config = dict(
    n_layer=10,
    d_model=768,
    n_head=12,
    n_kv_head=12,
    head_dim=64,
    d_mlp=3072,
    vocab_size=8192,
    activation='relu',
    norm='rmsnorm',
    norm_place='pre',
    norm_eps=1e-05,
    positions='rope',
    rope_base=25700.0,
    rope_fraction=1.0,
    qk_norm=False,
    attn_scale=0.125,
    bias='none',
    tie_embeddings=True,
    parallel_block=False,
    init='trunc',
    init_std_qkv=0.0156,
    init_std_o=0.0035,
    init_std_up=0.0156,
    init_std_down=0.0035,
    optimizer='adamw',
    lr=0.000507,
    beta1=0.9,
    beta2=0.95,
    weight_decay=0.17,
    lr_head=0.00455,
    grad_clip=1.0,
    warmup_steps=360,
    schedule='wsd',
    decay_fraction=0.899,
    decay_shape='pow',
    final_lr_fraction=0.1,
    batch_tokens=65536,
    seq_len=512,
    doc_mask=False,
    train_tokens=903400000,
    steps=13785,
    dataset='wikipedia_en',
)
Each number is 128 + 24 x the weight over its row's rms, rounded and kept within 0 to 255. Layers, rows and columns count from 0. The size above them is the row's rms in percent of the matrix's.

# layer 5 MLP up, 3072x768, rms 0.0352, rows 568-574, columns 192-287
size [100  98 105 100  95  98 101]
[[134 128 153 178  95 127 130 129 154  92 113 135 137 156 108 118 140 122 107 150 126  91 183 104 138 179 172 105 134 118 119 101 139 117 126 130 120 155  87 147 134 154 121  90 172  93 107  98 131 108  91  96 147 101 119 116 159 146 132 117 138 102 118 137 124 147 140 103 164  94 161 127 171 135 102 105 142 146 142 111 131 103  97 104  93 117 153 151 119 149 157 142 109 120 137 131]
 [110 145 127 113 158 105 101 114 156 141 110 159 151 112 179  96 150 156 124 120 122 117 169 107 108  56 110 122 148 139  84 103 117 115 128 113 120 154 139 175 146 160 142 137 115 102 112  93 159 113 144 111 114 137 133 123 126 161 109 162 118  98 132 126 101 114 153 115 150  98 142 121 112 119 120 114 109 126 146 139 109 154 135  98 179 126 109 108 127  97 143 126 130  72 114 154]
 [132 120 154 150 182 142 113 139  86 141 111 208  89 130 142 107  90 121 128 116 132 175 129 145 152 117  98 136 131 147 110 133 128 176 137 146 136  70 137 132 184 112 124  85 102 119  96 105 154  77 145 109 110 171  71 134  95 110 158 125 107 149 118 106 131 186 113 132 152  85  98 125 107 112 110 100 141 131 167 162 137  75 112 122 115 149 116 111 110 119 132 132 142 174 177 142]
 [128 191  96 158 133 124 100  95 169 139 147 136 169 115 115 117 116 176 124 141 176 100 192 154 145  87 144 203 126 145 116 118 141 133  94 173 117 123 100 125 140 128 146 117 109  93  81 126 158 121  65 131 147  63 138 135 112 126 102 155 126 123 145 120 110 143 211 191 152 138 121  66 147 109 172 129 138 159 125 128 158 120 118 111 202 111  85 127 186 119 118 150 152 156 140 123]
 [142 147 123 159  83 104 168 147 125 133 149 117 154 138 138  72 128 137 127 149 110 158 115 108 119 108 117 178 125 142 134  92  95 118 129 131 183 131 117 148  92 112 149 137  85 116  97 134 162 147  79 127 133 173 108 145  96 114 162 120 111 134 171 152 109 103 145  99 137 117 150 112 163 153 101  93 120 119 135 111 140 109 165  84 145 125 127 158 165  90 130 133 142 101 140 170]
 [140 147  95 140 119 119 151 151 134 121 117 124 147 104 107 133 144 113 119 123 165 106 142 160 121 116 144 149 152 123 149 106 118 167  91 184  69 152 151 139 152 124 164  94 126 130 155 127 144 130 151 171  90 134 130  90  99 138 126 130 149  84 121 120 126 107 122 107 119  94 110 119 147 155 122 123 146 109 129 137 121 113 165 116 129 132 148 134 146  66 159 112 148 100 124 115]
 [147 127 154 129 104 113 155 103 173 160 137 140 116 142  92  96 143 155 116 122 145 136 127 146 124 126 158 131 151 185 141 168 137 117 131 169 108  84  97 123 154 116  98 151 157 150 117 134 110  95 104 164 164 102 138 164  86 151 118 114  69 143 139 130 126 112 198 120 115 116 142 117 120  92 129 187 116 110 133  84 140 137 159 167 110 112  82 101 177  80 128 134 131 141 141 147]]
# layer 5 MLP down (transposed), 3072x768, rms 0.0325, rows 568-574, columns 192-287
size [105 100 101 101  95  99 106]
[[122 175 169 122 102 161 115 108  96 149 161 157 118 131 132 138 112 129 102 108 122 107  82 137 167 158 111 124 126 157 131 157 122 141 142 160 126  86 154 127 102  82  93 138  84 118 137 188 124 134 154 149  77 168 119 136  99 120 141 146 127 120  72 144 129  98 117 175 138 140 113 121  84 150 153 150 153 145 117 125 139 106 125 122 118 131 118 115 142 107 129 133 129 155 158 119]
 [161 144 109 161 135 168 125 119 132 165 123 116 116 121 146 141 114 104 126  88 139 112 108 146 126  88 110 166 111 132 152 126 108 153 161 157 122  75 127  68  90 131 134 128 135 141 121 150 133 104 122 164 110 121 150 148  96  91 111  99 127 143 152 133 106 118  78 142 140 105 149 126 137 138 133 150 107 137 117 116 181 107 106 183 111 122 134 111 121 152 126 174 109 142 133 160]
 [150 119 157 121  89  90 116 129 110 136 118 113 126 107 126 146 129 117 150 158  87 110 126 122 156 145 136 104 143 125  88  98 155 116 125 142 147 114 168  97 128 152 127 150  96 109 110 161 107 137 111 142  83 157 110 112 100 145 125 178 176 142 163 160 156 176 133 125 137 148  78 165  84 153 148  83 127 105 135 125 149 131 128 131 161 114 196 140 123 112 109 107 116 149 144  92]
 [ 74  78 131 166 137 113 158 132 140 139 107 129 138 157 104 107 149 155 142  98  88 101 104 132 117 147 158 134 123 119 151 128 123 133 102 124 127 161 141 189 100 133 141 115 106  97 147 127 110 116 103 183 115 114 103  86 135 102  86  99 148 120 136 120 132 163 145  81 115  93 155 131 105 160 102 156 151 161  94 152 122 138 129 152 145 157 161 122  99 176 120 115 113 158 152  93]
 [ 90 113 144 138 168 160  95  97 125 130 100 138 111 163 126 132 113 102  93 145 155 113 157 157 149 119  99 141  99 180 142 114 123 169 142 128 130 126 122 126 113 149 104 138 131 108 130 137  93  95 148 142 129 110 115  72 154 138 119 116 149 121 105 132 141  92 139 140 102 164 149 113  99 125 124 138  89 105 147 123 132 130  94 181 104 110 111 152 132 135 109 142 100 121 131 101]
 [155 128 151 126 159 131 120 137 143 153 141 155 109 158 123 112 121 133 133 123 127 105  96 119 115 120  94 101 142 126 143 126 173  79 141 133 143 111 126 111 120 137  92 170 142 143  63 131 132  90 110 107 146 114 140 108 156 126 180 117 145 134 111 144 149 143 129 123 104  99 134 123 127 106 141 117  51 156 156 151 166 138 142 156 111 139  94 138 158 183 123 132 109 113 129 115]
 [149 139 120 123 100 112 105 133 135  80 146 118 110 130 133 139 131 145 126 145 131 156 156 105 140 102 102 144 109  90 100 100 138 157 116 120 138 151 128 113 145 131 121  87 118 136 143 126 159 127 114 145 162 153 147 142 124  97 147  88 154  93  64 127 109  86 121 173 191 106 164 147 136 109 104 176 134 116 139 129 153 124 141 119 141 146 131 109 132 145 148 102 140 138 105 122]]